Each number is 128 + 24 x the weight over the matrix's rms, rounded and kept within 0 to 255. Layers, rows and columns count from 0. Numbers have three digits each.

# down: layer 7 MLP down (transposed), 1024x256, rms 0.261, rows 747-799, columns 128-255
# up: layer 7 MLP up, 1024x256, rms 0.165, rows 748-799, columns 128-255
down747:116105108133122113148122117145120133156124114129139120140106142166121132142143070097118138117130135106119097104118098142180139082100125108159116184128067093103111197123141116122097118121151157100133149094160114116155119118123107148156100173129129058157115140123080147141148106153166138139141139099156109134148169092151149155103117139110105164104133100129116135129113172139125123134107
up748:151180123161107132106101133128120112122104144133106140114090144111107144116113158119136142126144110086120106119146117135190144151196169147131118140182084132122090127166122143099114114136152159115116138119142155112152114122185116142118145113120133093181086087143146137105167084131158150134123071109088127095119162143118127102146163133130183105093140119125123154102148109125097214099123
down748:161157132140123063115138125136137107130136131110112125120139095121131097107100135110133098094147103113139073147140107131177102139124126153154132125127133137087139144168133138106117124168147150129136110107139085131121149136132105128161129110125147102146121135152145161125161113173132144134096101103123112171153112116083109132092102080152129137106170131098096123132139156120107161106118
up749:142152133169110117125153099136104117104101176105135102103175122121151148138137159142103156158130100135120157103175086161121097106155118152132081133148092088114102118127104095152122120135074162163149124086162151102073123159179136131106125106144118131126160084143099089127138105137121098112138152160083058109122150135106103131111170099105081156106158144138094145128110122171159142138171
down749:155101173165084158090102152125128134145114089143119135127155166161123079136102130124101124108111143142127138130138123154093081152148122128093127148128125167127106125102168085116181123135144126121153120145150105141102131126139109141136140118170094127158145113094119106081145120128168079122139166129136127132138180153131112132125149133132118152115173133138125099131098084084148147152140
up750:118097153106135118138122146122110140086161109129135122135136153148156137109111113159137089139156105083114153143091158115104139126160149113113076088087116144108088108144133113138130134164117130125091151121137136162146145119145082152136107163145165104100142123104135139139058113136094051101146139103095152128143097129174088135123129102135146148064111152159126103125086192125118120085097
down750:128158158096135145120131105103119071120141111077121111164147165155145148144151132124147054095161136171170164130136158149120136097135150119140086153115124121162142145146120076119160115114158111094192126115119131160150121108160128124133167131165140133137114175123193118175104128124142107137122105161118126115168119121117124154111164147101126137136117099167077109102142126117084099177158
up751:129141148174124109102153132103147148098151139152129132108139112082091139183095134089097129121149156145139123118111174123133159117128101103082113111112139138112127093137167136104117161173107123221116141132138116152143124146104115094139134124159124151152153065122108103151108126128151138103148128149100098095140147137144093103108121177131137106101096140095105099124143194147173121077089
down751:119152130091102124091130131167103128150130110112119153090163099117114102133076104184120095174155145099127113102127120113115160179183134066138133091077107156140116144134151120116138154091132128089121113157109133085129086135127113093151124138099143182135126123085132145127139104085120160153193162143145159102108134125160112124156120131100175118150131128101086127129118155113127131127108
up752:152143126114156167150124158170098154116100106103133135119129107174117108123140141081156130175128115119111153113138117104146085161124135137119145093088127103145131132107083139130085116168119180153135175140127111133115119150094114119132101177139119149140110146105134099104151164133147171157109153125128113165108119127156111119120177111129137150149116136164122164125134160144132123157139
down752:127143110121114120143122111131105155144102113104088128143120140172090143133095153101126107126121157120152149114141137176103081132122174098133129114127120122135124130125152151136152107133148137149101143167091101106116170144131124120121136129159116134128160143133147109156151140129125163154116156142102086104104203139074124145160112141153136160157115130134146098113131160109165107131092
up753:087148118117113110170151084122163130151109103117083143137110083124113133046126117134142142197139116110146132144152169090136156121126090150092117123137127125085111111143131107144104119136138136168118079142136142140103108139100110118140170125134124151131127132134154120161089091106153164120123138131152087131117112101096125162155120141113125125112115106160116128091123143157120100140153
down753:121130127135114156123151180170141105101128118120162094135151108154123128135124161107090097117114104168159133118162136111116156098114151137089158123149116135161136073143156117149148146108169136135105163104110099160142087106148093105119116112167154138137072154138113117153124120129112119152137154121165131147112082130117152146121111116127131158141123064110131139154100149143129095132153
up754:155138109142136117074146113055089105151154128063155148205118138147138081109123105095165117128138090114117137159167111146121134132144107112100157075188067144103154145106156108140123139106123137139152139143117169091129135100136122125106092087126165139129151154109111152113123132155111158129058123121149129075163102126145104143095141095167103142103117153129107129139118154105072120131107
down754:154092145106088090113153138103110100108102153125124180149147160096138117136159139153155098140149124132157166183122114160128149090115154130134132133121104141130110109137168096127135108100058127133104155132098153180093123104142169158132147144091141133124115151118123146148179129123099125120137124117120065122085151114170094096125163113145168135103166124124129125125097134094127139153136
up755:129102172116127117133129108130085178111108102115149121170157108130129091117126143144100084118146122138099120122089126120144109099166132141136081105104135077148132130101133156120150116131136133155138137145159169104104130123124112118107120161122138102152157110110109119137120150118100074145155141130110141125139139147140116128130145089125114147079142152136120126107103121164120142156108
down755:141130116123107181109145109111106124136125104115105157105160156158132073133123152105114162115109142180127125128127109145112137125150172127105115144141098105142116127187097091136135123144140101105162133120139126119151120085157083130179139153137119148123136101087120131128134143127150103116139126125172134124098016151121126124133120129136104127149124163097147140124127114101115132087097
up756:121109143136154124142127127134116129093109143060095124085159105158119171122122152168126080145112181138105095130140133139122167094131150130100106113110137132140181132076121115127111142125080142169134107107110141113138102124156152107131124103130192142122137126140137092115114133138164106113102162112134062113192113129143126071079100122114140100098143120113095162127181079126093128107148
down756:117103117112134130114128160105120073109151087102142133141121098120152136128140131095133123115137125085104115126125115143131148143149109153135124095172105116134133108110168196102099159136137142117118146147113146150093134075151148118124116162125138138135135129115120152094092131126135164137133081117156112122153104095138150098111137118152108137133104110124121124134132108132114115117176
up757:136150106135156130127141123161107178135108139177126141156135172119128138138133124140130127109141115114086138142098092110140090107132082156179106122080123141107112102150128131104102110128136181122117115088129158150155120121098129139117136167127130143169139097150091146137109110113138127132141125133141079099161107153153072126136120123134177150107151120125110121129144128165087140105134
down757:131137116153149152132130123106132142113138102198120158116136135135105098126147132113125111118101126160123127133147105142122130105150161130132107105135080114188104119125105161130107152091128118141143091098083103201123117157100141124131137095132138105146114126115125147124136091126130127128136153132124113104149172169114132180132126123135133098147189134150181130082100132107104127126113
up758:105098114145150134104111146120108134134077105128123153119117104106107126150108147141083101129138144132091140159120117132161132129131113101098156137076130107109129126125191145088113116120112123171115108100106151125129120105132130141136141149133147141125098108106160093107116152161155123111124126132080128102121172129110131071134125149100121144118174076102147122140131125119064166145147
down758:103188135107139140078119140128112115100121087186113130137134131158102157126114144116138158124127139136138106148107125104129172091143132135114107108120132110131138167116142115091111133173093108110162096140135115137090113101125132108142116147150149137140080137130111135135135144127144130129152133135147144145127057123132084123178131192135148141154101137116108149135145129156148142142099
up759:147112134106111148118131089146131134168136134132117110147179135100121146116150125100081131153157141131113126145141150123139149115147105137100112185126139131166158145129151148148142167098116103154087110147110120128101153088109141147156143098112154121150099110138161164105157148099138097109101113116106137129124130113125134125123118143152109117111166132102092102115075091144129172101118
down759:128142152138126123149127168102157103132135085158114069108158144092107122101134204140140144129108157174144108147162098169086157114137114100105121142149127163090126109146122131124095161078109133128139150102097151127108157084125122163110146111122162124117130143148130136168113129117120111128140150128132143104119160150130141081111186088140135136091148105113133110097113118140146168092181
up760:129133118150139144115158149135123117097144095106154134107159137128133101158131107111112135135092175140134159104170148121113124110133142111117116126107166122110138106130128118106127148122154166125086137128128154140144133100084109092090135107139155150156115117168123144157124208150122159129143153175136099196134151163126096078126107120099140108135146108139137128106130157123138139104144
down760:117135115091110110115122107154150151131096100150143152145136119094120117147151121138189127137098110120122168132146158113134151063128159130109158150155141138116120091097142133111108108124155161097092132161116100093145154098112144134173140109114116177127108123126093131137155112128140084116105157160116163106111177149150118113085091128107103147118146112125110176140141148184151113123123
up761:100131122107133145127116098158116150098088071137133163126141087147097169106107140068150115090135145121145095110154169090117140119114105146121110106154104146122150136116172127110088131127130202128107080149153157091110144124160118117150187135135112097127128116126106127119120194108152145093138119120138140159120142110195129119143124127140131133165112138143150125192133108125164102125108
down761:151149147133098110148145143160145121110141155156130107149127132153125124180118163146123078109086122136110082098131133161155137100136148161138125137188151097070101102157169105112132122133112096113104111171115137112105112081124130142161155136130112176164176127112166103138132138119145152161133107115115113117103067116126110106107118093121115147098139150128136163128132135112091150099136
up762:129113105128138103130143095106076135150148118142128118156127140145135124124163139087121169122114131150143108173104158099103183158109124068148139134162144122117125112131137127124087123107136127151144114137135070113124158113136119130103099146112108151126088101101113132127123135109169131133101132113120161110144107143133132088133114135167103112165091142133090131121135129121152101152175
down762:145125110156125093178101104148092160154140125178127134146113099129103145143149168079136122126137151124107105105129119099112101140150092151140129151129135116123108153122126130157144137147141091131143119132083142117109137106182143080112116121099148139147083135136206116135159123141126134131175136113155107128162135126130137110133170087160131161149129167152117121119062093206136132135143
up763:156136130143148133167128129140125147109140147129158165150146081112107075112128118146156113138107156141141127134073122155169148100076124146133084145108143094159134123143126096141116134099086104099107136132114128100125102100095143096118115143086070115113123120056118113153129162140137165137100109127126119135098103106142135106170131135096124152132140171114155146162168134068131140120161
down763:129117123126083139150131110151160152147163124113132156098164109100129122112124169143126110131105106080123150155101124156119117148153136119141134146087127157140109146138118133124099079116114130107084156120067131120095100170126109093095117091115113125150082172139113113099106089138112096147111119135124135120107085128138174076129135082063105119138124141129111079130160108136148127140091
up764:174154105128100106134137151113145138157108182126130107121111136132115127115133150171139122133110154123135090105120128122122152161129141157084153083123130148141126136135135141179135141170139117128126080128114109158131176103093122138117104140141150127123159133159148150109124105159123086132139115138138086121140115133137131150114136125131130135137125091098139140072154154108149107126111
down764:107146130147097083099143080140155154134134171102124113176142130125111096140145161126141088144149155123120126126138111124131136098120111162142143137142137090134145153126094134115121143107167102123144124146107091150131127137080159149140111146150138103129143140091135118173126151160065139107067161153114097145144119149076163164091117139131122111129133125153149112128108149119105154096133
up765:081124086092153172195103125150108148112164141145170092162131122110128127111134080139109103114136120137111114147110120091120130104150097115135139125091121170111128148104113093147156106119156091118113148158126132130107108103147133099128138127108106064128148119126116173118135121138146161115113108126163101126177121163132132130146123126120105111122118139155085106136129139123103187140120
down765:141122167115102132156148137155127116156122187155070133115109161093141121121121143113119118124097139196114129153140141189150132121136122102128143126146079075129152109137107092110111139134101135091157101150155124161097094088114154130149146108136110106157122142077138134104125128129107134116110147121138126136091142142099114174098130150112133124164140075133150129144156114164165133140142
up766:123092088121126163105143088146127129124156130126136156101142111120148140125129158144102170123158129109158148147189094159126131128105130134171121164131122129145166150119141088122142125128085079131112114171124118115159109139159087062116139077161133141141121121140087148125107113152110143130146125161099133196139128128123181117156128129153109142149074107154119083084125140162134133124143
down766:124174106139171132158151131094163138111137140116110111178091088132156151145127155165138098178134148166134148100113121171149132175125136151103103069102133121128102085122167172133137104108094154151172129157133113133159156145103102106100111121089142135098125126165112135102124123131127082103136097095158139153064178125121095113168082136118175131125127121129118170138164145103084144141114
up767:160122163142114125165167157129106132122088146137156138091087165123118085058148098107149117137122135107073133107119121150106111102106158145139138118112108141136158151148086133157115123148117146129128119112154132119146135179068129074089099134098112131124149146097119123151152159143129174122138118094111156133111123104146111104109097122081097126110148143122135140090108149147121128116124
down767:166102148142120146118172098115097118125138139132151156123134107171121146125145115115111138108127124078137151129121144127155117133125140161106090163161137155067105132175075064141095145091163150142127091150120147123126106095168101145177128133186124147082085121123127157127126120136145119168170120133125117086111067093124135068124110114101135112112115137138180148154121148111099150121112
up768:109076147106115136132109069156109103111124118093145142170156112126129085116102144109156093113147153101107121099117133130120149140130105146111143134100111149155116127120119143111117147139128127141153099100119169116146123172107126138143110089116123143145146119130094100153184123195110125094117171124097128148157146140124127090133139144095153088078130143156134091123149119107109153119128
down768:138126132105170093151144119180127110134139123112119119133141171177101132108165136113114154152138137147112153118135108120167102139152173129121142121111143070141128108114111135122113180149113124120134140100125128109109131125118141067122170142134073170159188125116085122121130101099134121139119130079125125155139123170136141151151133151080106129135104150143136150143113166132136115137117
up769:091124133146162112131150116125148129133117128161146116114150121114137136125110118103121144119175152146152129149100153122122123154125124143127110133156115116129129187131141112180128177129086140126141147150140126094152126131110144089153136116091113145113139130080128139133112130148115113126106139142104132139105126147129145114109167122164107122160154123131143133104130167110096112152137
down769:172150112146125146097150110121129111136140139156146102137123119133142083160078157118119128143109130086134095101143154132161160119133062138137106168134117080127134121131103142125117123136151103096125139081097116101140112147131145147114144129131159154136135122105134171140138124133142118137114165115160157122131122134136153140090117133097145190111139127087111125115134157138137139142125
up770:138153108089140105169116130120115142123118106108127136113167111137111153117099113152168127074131135131125158132127107147114193107103129172135099172147130108118136137121114086138098120123159153104108106126143129122140113115102145088148112107121108138116138110109124160146092122128105132109134112097104164127125121136130153107104129122166151159146091157106106155167100122133160160135120
down770:107138159131094129094141108159148112126126138120142118150139154119136144139119131114122114096126093157124106117077107170081104134109138088133077158139116134115139074156154160143105072142129139103116105150117127094136131149135159110124115128081137129113130130124137132105123167127139128129087123121148140112141156141131105128120146130142128132133107153143146133121112142118134141139150
up771:128126092142145146121139147089110146132140125110148161125143155132107092124143143146112126108099094117134114154149140144130108142124108154100129114149135156162098132124143088092136179128126100128160109081148170134129085127099118095146115125080097123130100123166144082110130123107087149069116149117127115154191154147137116092169184103130148106128183152097143138119141123131135146145135
down771:130146072133120142130095136121091125108146109089154133149099156098121109092107065086134134139140117116112129137114124095150132123138168174115089091109130108136093139108170140143116099090125158123138107145138157109074138116132117123133132135110118176131179131156150107121137068116113127138101100109162130134137152136151108140125151173159140111133157188123139092115166122148144101098161
up772:127123138145124101152145141142137107151091110083127117113129143096097104160153133132138158072128130103052140099116114181105101128125138152099115119121131119135150131102112104129097125141153160128129124130117130118127108088140138136148114122111133112161150124119120153118153149120158142116143086151114094116137127164121154119131155105157114160104143095119090143134129141093128145128114
down772:118161106153151126137174142102128128120129120164109141161135153127127163164104134140136118126144122146128112134094120125162139100121118152134105097119109145219131127148133078116117115119136132107133112135127117121136114156094155151142161110112131126137110124178106158175098128121164129133149132137109099112107140125138158114137115146105089127140045114120164151124123117069138145120107
up773:125162115118134135096114166098124135075171073192138149159128145121156177090128063115144142142146147127099143143117125090154134116152150141129117133086185108199165126156153110176117107105145102117113132123136126134144109125135129137141155167122145149120113096097111121117120167133115150119142147131157124096122182149167126170110141127132157119102157100137146136112161154126113132105130
down773:160127168098122195128128128128102131094156105138149119181131153135113133095118180105129126129140133160097118122134185143119152143124140156181136112142083118185147127147148178116109118140092116163125122106116103139145119124149121110115139107108139170142106141124100099125141167112066114123158118078121098128122110123103168143127152112123135118108120127122133136146189107114135122113120
up774:163120147150130134115127085133140082088137140130155115162123153111112140165116154149129142111101117159095137128085133095122155128116110088133116163126111087119140166099152118102113128124110109146066094112140152145105145124132141111134151128115096098126144150070151111096110131131169087131163157113145074155128123159112126179141125133181147119125105157103179100114126128128148131112141
down774:158144102113113107163166143160136152149149114093137127138126116119105141107055107129133136155141122104145139120146120157159147137102132158136107115103104105139108156128115085169129138167115118096137138145145186074149106130084140089192177164144127143155136111117124190109154179147130141141155134151099121095100155120145132147116144105100136146142151113080132171155101136148135128133155
up775:091145128131155136103131112124158113138148127143114106091087094152144090158115119152117122147122112111098098151086104104138106138119104151123114119174103106111118116157091119162110170135090137089148151115131127159115111129139144130128150121086139141145134106116147149090074163132110133146106157106160113092115119147169141114080133112152129094100093116143168155137125117124124137136168
down775:095128100131163096122136177111119107127120116151148166110125103152107098170150122138124140095139127124146112097101115167084098149108094093117143104153099098171116099172127180129138155143156146090156117130110127127135128140109127120133084131070122117135107111109128105108123140136110115126102117121122095137135169128148127125126116151138132116104163131101149116101128168143114141136138
up776:169119112112164157093113175120109084124150098132113107123116099158112117119112084127140130074118127129142148140157088161179157123118112102149122162162145124188139134095126176118160184139141113090106119116104173158116100104146134094114102153121145124133154093135108152126152106128143133133155086131129125122101083067145152130163108130101151131099082088118142124124126141124172157126138
down776:118055138150152113180102145106128132131158122147123125146174154134155103115097161082145156162097156119174101141108102158137117100096150109122119146095118062121137139165104145087120095144127113110119143096144132136124075158138143088112174090163129141116152068146089154147137133159133171133091104115119113145142136104117152173089124157112162143178077154092164140155137154085133120108065
up777:099154117111149125140098189155095113180177137144146157113121148159122116140114140133136079116134147108163150109116150132124134121096090155099183107074061147118149126159125158107139172097082110150107138148125122148133145125124105071148145120113100122092123140121147127125176139123119131147113101121135149123109113134148122123151112123089105141106099135155138122109139113124136161129138
down777:132119147138158118140136197146135076153138163104125125168124113141130136106135099149088109163126156126106140137100141135123120159112109168093165140084094176141156158137125130108123116126132136117111103141126139185115136154116165134162141144101144151108165117152095129159181144119132114141153096134091160119089142128106112132114113126081070112108116131117161130147127119099127151154126
up778:149163109112161149150143117095087140087125118146119141130138125176097132151106112174142134124131158149133107153143129116106126136105130132074138102167112159136135152148177147150102097156142091128074115108148132140118143109108151143126151128122169132117131147135117149106134078071142130134174102081113098146106094103145124143102094109124108103144148145087106117094160116189095092107097
down778:130188125146145069144121060136121113126084150161151140137117165151179125109128123163136114107130142116086089167140122134101128113136125108112135126126134083102139148116137062139115076118148163109156128164115140154130168136135154120146156123161155169128115174097124114152114134145122121100147138102144131140139121133107150167099122126133120122146110116111076097126101090166135141154104
up779:129146133140157084109162088180154151112145162146098148136184135109133111097122108136122110129161096092122172149137127138148122105124126098114158100100172144126137077067113125113137156082098134120083098091116124142121134133146120144121117131126147127120138155148135132066139127114131121113117152107135092119168124102128087143167129156151149132130152100144122118169175119078089092094129
down779:142126131119123137146152097159136060116135115115144110167136130175113138118129120154093132125101137106150132128138107152111097070150104078161159142147137110142151123138108136121135116103107135139111111078106120150151101122131161149154118152142152121149075136101130120131126150136132100072167143133134138120128146123099113146119102143120136109155129185144131106159144075128157144164128
up780:118145115144163119113157148167143113123160139110100126155120122165127133133168115078131174151102143149118120148116117140154135122107127151107130151114144121095120127133153103151121145132132116123105152175141148128160139142109093100116120110103104140160064135146171132111120144142152116147120151122133122134120108130068101129086126110141130148110162072153125147119169089145157119120147
down780:146129110129158144111123139149075146106101116093155128101151135115102084127175139110101120125147158113125134125094154162181111128131106125111122105154113137150128104123162110150163173115089144121146089165120135120132080117123120149110133155137097066164123158137120113115145116115128153114113103150117128124113160097159097143133137140103143145141139125106125117143115138133136188121151
up781:128135097138108133134137150123073145128106122095124168164144126121140103127127154130125119105084102120072125195133140154130097109083118133093129089104126116093126120160151124127125115173079128138137121099105117113125131155147086109117113120128122143141128131103147145099179125143127093155099123138105128139077122159094080115116124088125141106131148107140162198166177130135061115169163
down781:095138160096144111152144146119109126108117134148136138113159104139124092095098105126109096134109144122136098146157132123139116163103119094096132143109157110090115126149133145128161119144088121144154152159162106132142107125127142094134091150117160132129123135158122117134117126151147122128126131162143104144111162131142107099103121124099143119142147135136118153100115124162139102180122
up782:112116099102097139103151117157106081120099159116184124138128101140125135156131082100115145109169123132100127129150134084127169129126143124109105145108148122109116121144129118114164150175095141149141138135101130121137142099120149112146078143119154114096113105135094132156143138147128128188139094106122084132140123163089116153120093100146161122156091128079111115131092129138111164135141
down782:164139121099151094099146125160132143088137133131140094150134150148086131124121103087145122119136112169128125123131099133152083125099101149132122161144138132123144162142116168169149115116152146118134141143117125148165133148127134114138091114160149135101160109147150123116134107108143124167133145015128122160114108108121139116104087129142128108129148161110133118133138148139094115109121
up783:150122161140139149147071167115118157106130084143122100100139158115107115106145104117164128126139158137110159106165151111146165116068157128109124137111125152163197123109146120118124130114156124095126131127152146118104134101111160146188126202107150148108141110104169099111114124077104141098108093103167092142112133138131115138099121093153135111132144128117127142097142182145121154119129
down783:179100112138131134106143116160112177107126126119138140118138192114138141103116105134145135085105089135101131117078142112150152094122077157116120191129052112161111132092091098103102124098133135131126165132121129103118098126135136106145123114083146106157133123129104125122125158126171145132117106119115079097150131111125099140149113073135134088141145129100116161145111121092141171112106
up784:134170110129158145158123108136167136115139152137116115109139157115123119128149143119136159132129144088144140134112148112107143134094130140126103139106121118130142105127095111195106115146119122172150116166119124160119120151121130128145160109116092178125106098146123123120123158113157108152135118177141126130132112146145080123139154165116114116147104113138166108108102160146124078156156
down784:162128088113107142160067107164149121127119135109123087106111108145100115072117162137140131137126126107166094146157121120128106151111142152134155120112111128127165122118139132122176109118103159101135113143140157150122135156143106139160146136131133145122145179149098083097138146109125103113151165091141171179125126143095117109129128135122149078111124131114107105122128111140121138138162
up785:100088178120122156171176123096171109123157156104136096141143111106165145133156097145164142109120174107139152130156112084066109082118138109130141173119121154100127133085090111133107103128133116121144129160109155109112113134122134125091115114164140126106138070119149149105118202097120113099122133133119163137141127175143098140143175134122130091130111111102113133094145137121136164118149
down785:127106131119152152130143147153115123130130122122096149195151109136102114142163169071115134112121163126124142129096133056139122108106153118112153095163120145104164122135152166138126158099093124092107119107135142146145101119153117125087142127147110122128124128176152106137147149109142153140083139114160103136143152157139151137096165121131105095166149180090139148098143110123136086156119
up786:100143097133139131128118168112168146157123113118129104104129105115095105086117115119107116150128137127152109123144131158093149117148139154111151107120123135142125111073105128146111176123154115131081123124117162130114124090159175114099123115126107117133094111171164131143107157125146116118101123159118137096138153077108118080119110147137109086099139152108145155106126109130150104110135
down786:143123107139125117095158155097121164143142118136156110125125136092129097095137139148142131147152156139119136131166153100120102146148148132158157124142161156153124092131107102119130165121157150173114121139173116145130131137120140149094109144177104110134089099120098079156109173166134141121134172108112091152131165113081144074117132132139178084110146140112138150137144116078118127127159
up787:080137103140142164118097147151107141113155124119133097104150091142142133110108139160103140143130117122144168136096139124137134155119119126159125139120132111098175146116130111163121144110106150132149115128139143126148133124101103105101136154109105140126133123104127124129161135091130104121110154115112133123152128113167172103109134163139112136128129126168102117129149111135113142159110
down787:136134128142103103130110127128142110139085111146150099146124115152136144124156178168131153135166146102142128130136125120104108154109151095110118116123124167134131144144116079128163095093113126089136103117121166121088110155151119133166121106118128103142141128140125087146139111116080130159117115161179105093151125079122108110106151123101111112119097115155102142122171097139144149128108
up788:123130114117141125140102111153141140153147154122165113134093156112117109141139134107145143141138131157052131126130148116099124154181088174115173136129101094106132130103160155149178152098122118102130152142152054152120127131119113155112121092135145135146081102148130121131104125131115108131136089131165162131144144192141126119117136124128152145111152142108091135125096087130120126135146
down788:113060095088080159143106183131102126149166192145132106110102175158077109129096111151124131099113142108113135139131132108141143135156109140130141109132127082153134149165172156133176076147117109069119141095124117145137148146120076155103146137098129154142189151114165107121135129103121145121096119121118149141115129144142168092114129135143151121100116128148094096178137129145109144105174
up789:148170113044126125139136089100076148155132193127154109113138095198123132128120119141139141118131116135124094122159149129110121128072143148150143163108169154116133114130112136104141164147160119133109109157117102162115135137109140132145132119113107101126127067136145141163138095125114094115128121114142107106121117156102102115127114074182166127113140104145090138109113172131106097119160
down789:133116101088113119103162157136110124139124109112169108088153170132157164134155110137121115143130149149146137143098114127115109165098171131136137140109140124101092106162109136139150135110090136119096091164153123107143143096147122133128121111160114124089081145164096098136133135159164109122129094135132169129119173123145150145133127129105134117141116118120115148125113102129169125117101
up790:115146123154126163132105146136135186119105122134158140124143157094131100124161104104137142120141155115084132085120121129175114114121135165136154127152116131075120114121147096150113090122142138058147148083130127150114095099105125113144146150106159100161101161094153125128115064114105132118120135104138128095146126127102095150116147146136140120142133146138152100103139166078116131161133
down790:114115142193133139118143106129127133152125154130149089170122126100111147162159122088152123122113117162101148142108135125122119126096112166123138149107119113188136127144141131157098163125145155132150128112127140120123098115145146155114149132094093069136139176142088114117121132149088149122123077160115122114118218154166120141107128099156158092115103114162096129159142183088132112150126
up791:077090156161109141093112070162132087105155132108142115142158128132096102124069138116151135124099153054110081139119173149132132174126126132117140131113103096086113160127109099129122122109089120129110103133124147145160127143105159146150103114106140081123099102122137142131136127157098187163162166108095104124103106123154130137163136117135126118136099128091084117112176131145114141125128
down791:116094103149116141150153113112139106111088133098157132177096135117108141125153135139109107105181129139120132138123137147105121164128149087149096135110120137170126126130153135143161130114109141180144127099133145138111123059127129150164121081139107129138147127128136154130154110132115137143134099132073145105140123151086122118107119092138118106162104157126106110165123146113128158110116
up792:145144134111184151174119116087122151149096130178123128108122168106145133138077127135143134111077148098118139129134145127128136132148127151116162158119115088152145109149106130102083113176093129102127098119145159107092141116119091131109123120138099162109143126065130129121094135128139147128139140127105121097153139160094124095127138144126152117088097150142122135100148120129149170130116
down792:112147110150129193060156133126116109137111130159101141145120173103172103160138093144104112137147134130105141146093140135153077123160132116139120125120135127122133130158076113146126142112149106145153121139099096104130119088098072073154125122129112096149129164158121162103152148118112122197090170127136132123162127136124141121113187120109117097095100112138133138138097128113106140074083
up793:161143123135116145170114132155112175130153154152096097132181112162130086110131120105137133096133128111090122143156102134118147149119138139136110109112125125161133090098176126108137127117178152140099097110096177154130109145121124093138147118180127149150124149131103136148167134087136094106109102108103152103169110119121146108162133110103153141121127076141181162160100091068134130134147
down793:128117111140106110122157094139091151166108095082111127139177122123141137120173106137097140092143134225111133115144062102123110096184146101105139149152136095161108125091194121121127101169106167090136106080107137077174124143143127114153094136153118114129145111114150149153097115109149144118147107115153108145173133128088146117121137136106158134140133142136135127140153144114090135161140
up794:114164106115090153112110122128148103128152123151155110123123122117122151136109114092188123111115127119149158129145124156095121115107188133150124102112118156142102126133141070086150098145126132104106139135128115126118138119107138149160144107162167142150112137105123156153159120138145090125126052063116113152198118047143082135147195147133131127168082115135114141121129162127122159110120
down794:111142138151131168136150085169149121141120098182123118135106100091123129101138121133164109119163116123111166087160115121123139134175145133161149170093103157095132113120130117104167124136091114159116080171155049145147143116162121168135132152160101109104112075146141137144154122127086133131121128138163111141150156114168104144154146110118142137179088126138117158141100131184172112074101
up795:136138136115119176103108098125094106156114150124088077139098106170120128184142121155137141177122178191135150133113137083118138078145122129104093089107133124134132107173124128137078141154154157126146117120097133140129104086157150140117118122135164155117104118118127093088117111168138124121160181119149128112142107147090116140118066141136120136133121105122175131096135100083107163103110
down795:127128145140159152117141112149132127100150123087152093130110132163156116167093117163102150113127122172118120159140140143125112098126140146150149124102144107133123133095103033141113147109148160117169125133090134156133116125142135098123142163130111113110157100129173130143140134127124100094113135142096142110140083135132118141143100132107164145106147085202131151147111122133107131137125
up796:135137146137143101148123126131148122099087109099161104133118126138140092137131110131134137121126137129088163108165106121145138120134116146111148156109119125142166127137126120121159175107125126117129112171126125147090100122099115067136111090130149110115107101104124150155124110126133103114157113119140115130125115127167133134133107135168081143133162097074096141118140126114144095142157
down796:108120164115186136122127151149115115096119152116118099104082141136149066113137153131118132139149124161116129114129089104157146125152171130123135124086125111144129160135087134130125110135153121153143114120087131136144147159099152125155097099109142114209117113120141114127157163132171137155077126136147104162126153175113150070096109107122123102156121137142141144043124133086140127101125
up797:156133140135130154104157106140144115116122120136127163118112077133087103119104153110106124139124168132113141112142099155134126171162121138128120095124139166148150122109103120127092123107150133134121125125136113141096168157104154109159134156169142119092136155130141165134146126151106083131130114115116127113143164076113133074138133139120092107131098103122110098119115137153128179151131
down797:113115131122137166095155146113143185146148131123145156122123120088120161107130111106140136117088143138130099122116136063146149126137132139106109103112122135130126130110103152112101091155102145135130106155125110146107150178157167172129150163100164108121129117163139141095133114122163129133108087096138044149109151137126103128100126143124133122136134095143156112116132136113129117063136
up798:165112135126150111137153140154125156157086120120093091151158134151122147143096190129144087105089101085113129091135129183121122092135132099132117088110135128114107102129109169128140154131159166101150145097098136172153143121121159178063120145123114143140113115126157162086112138102132138159142108114135152103140144120128139075130125120145102138071170184110137119146137133158157105117085
down798:138113139123115149124106112169103111131117122107134136145138171139112158148129120116115112100148112124134111136095123145140078096113119121160144116135093137164145117115136151121139138153122120146149085092124147110162153115107106117117184108132125098138122142124107172123147135148121186147136117121135109096103170121079157148163120147095120145143116113070109116150134115093126112103111
up799:076156149104132154162148164113100137143124132122151125104177130108123115125122140135108103131113137153114116141152094169089078118148110123137102162141082119141096114113118129168162159101133140145093127143148123131107160135131129135108152096096124117133101159065078125097088140138085137099079111136144135144138140144113100109164184104127121124135146137103167117119106152108099118130151
down799:129132131101151152151145118106149142113103141107100153059121110098101105126166125135161123140132162127113114128140091133135119142124137106142100164140131119119121132125129127123155129115138081107147122143118135156139131143094179125112110104136151132158114187131115129141147106144123125110111096122177129134115108097122088147099148093119151150147087113117166103121115106184111125102124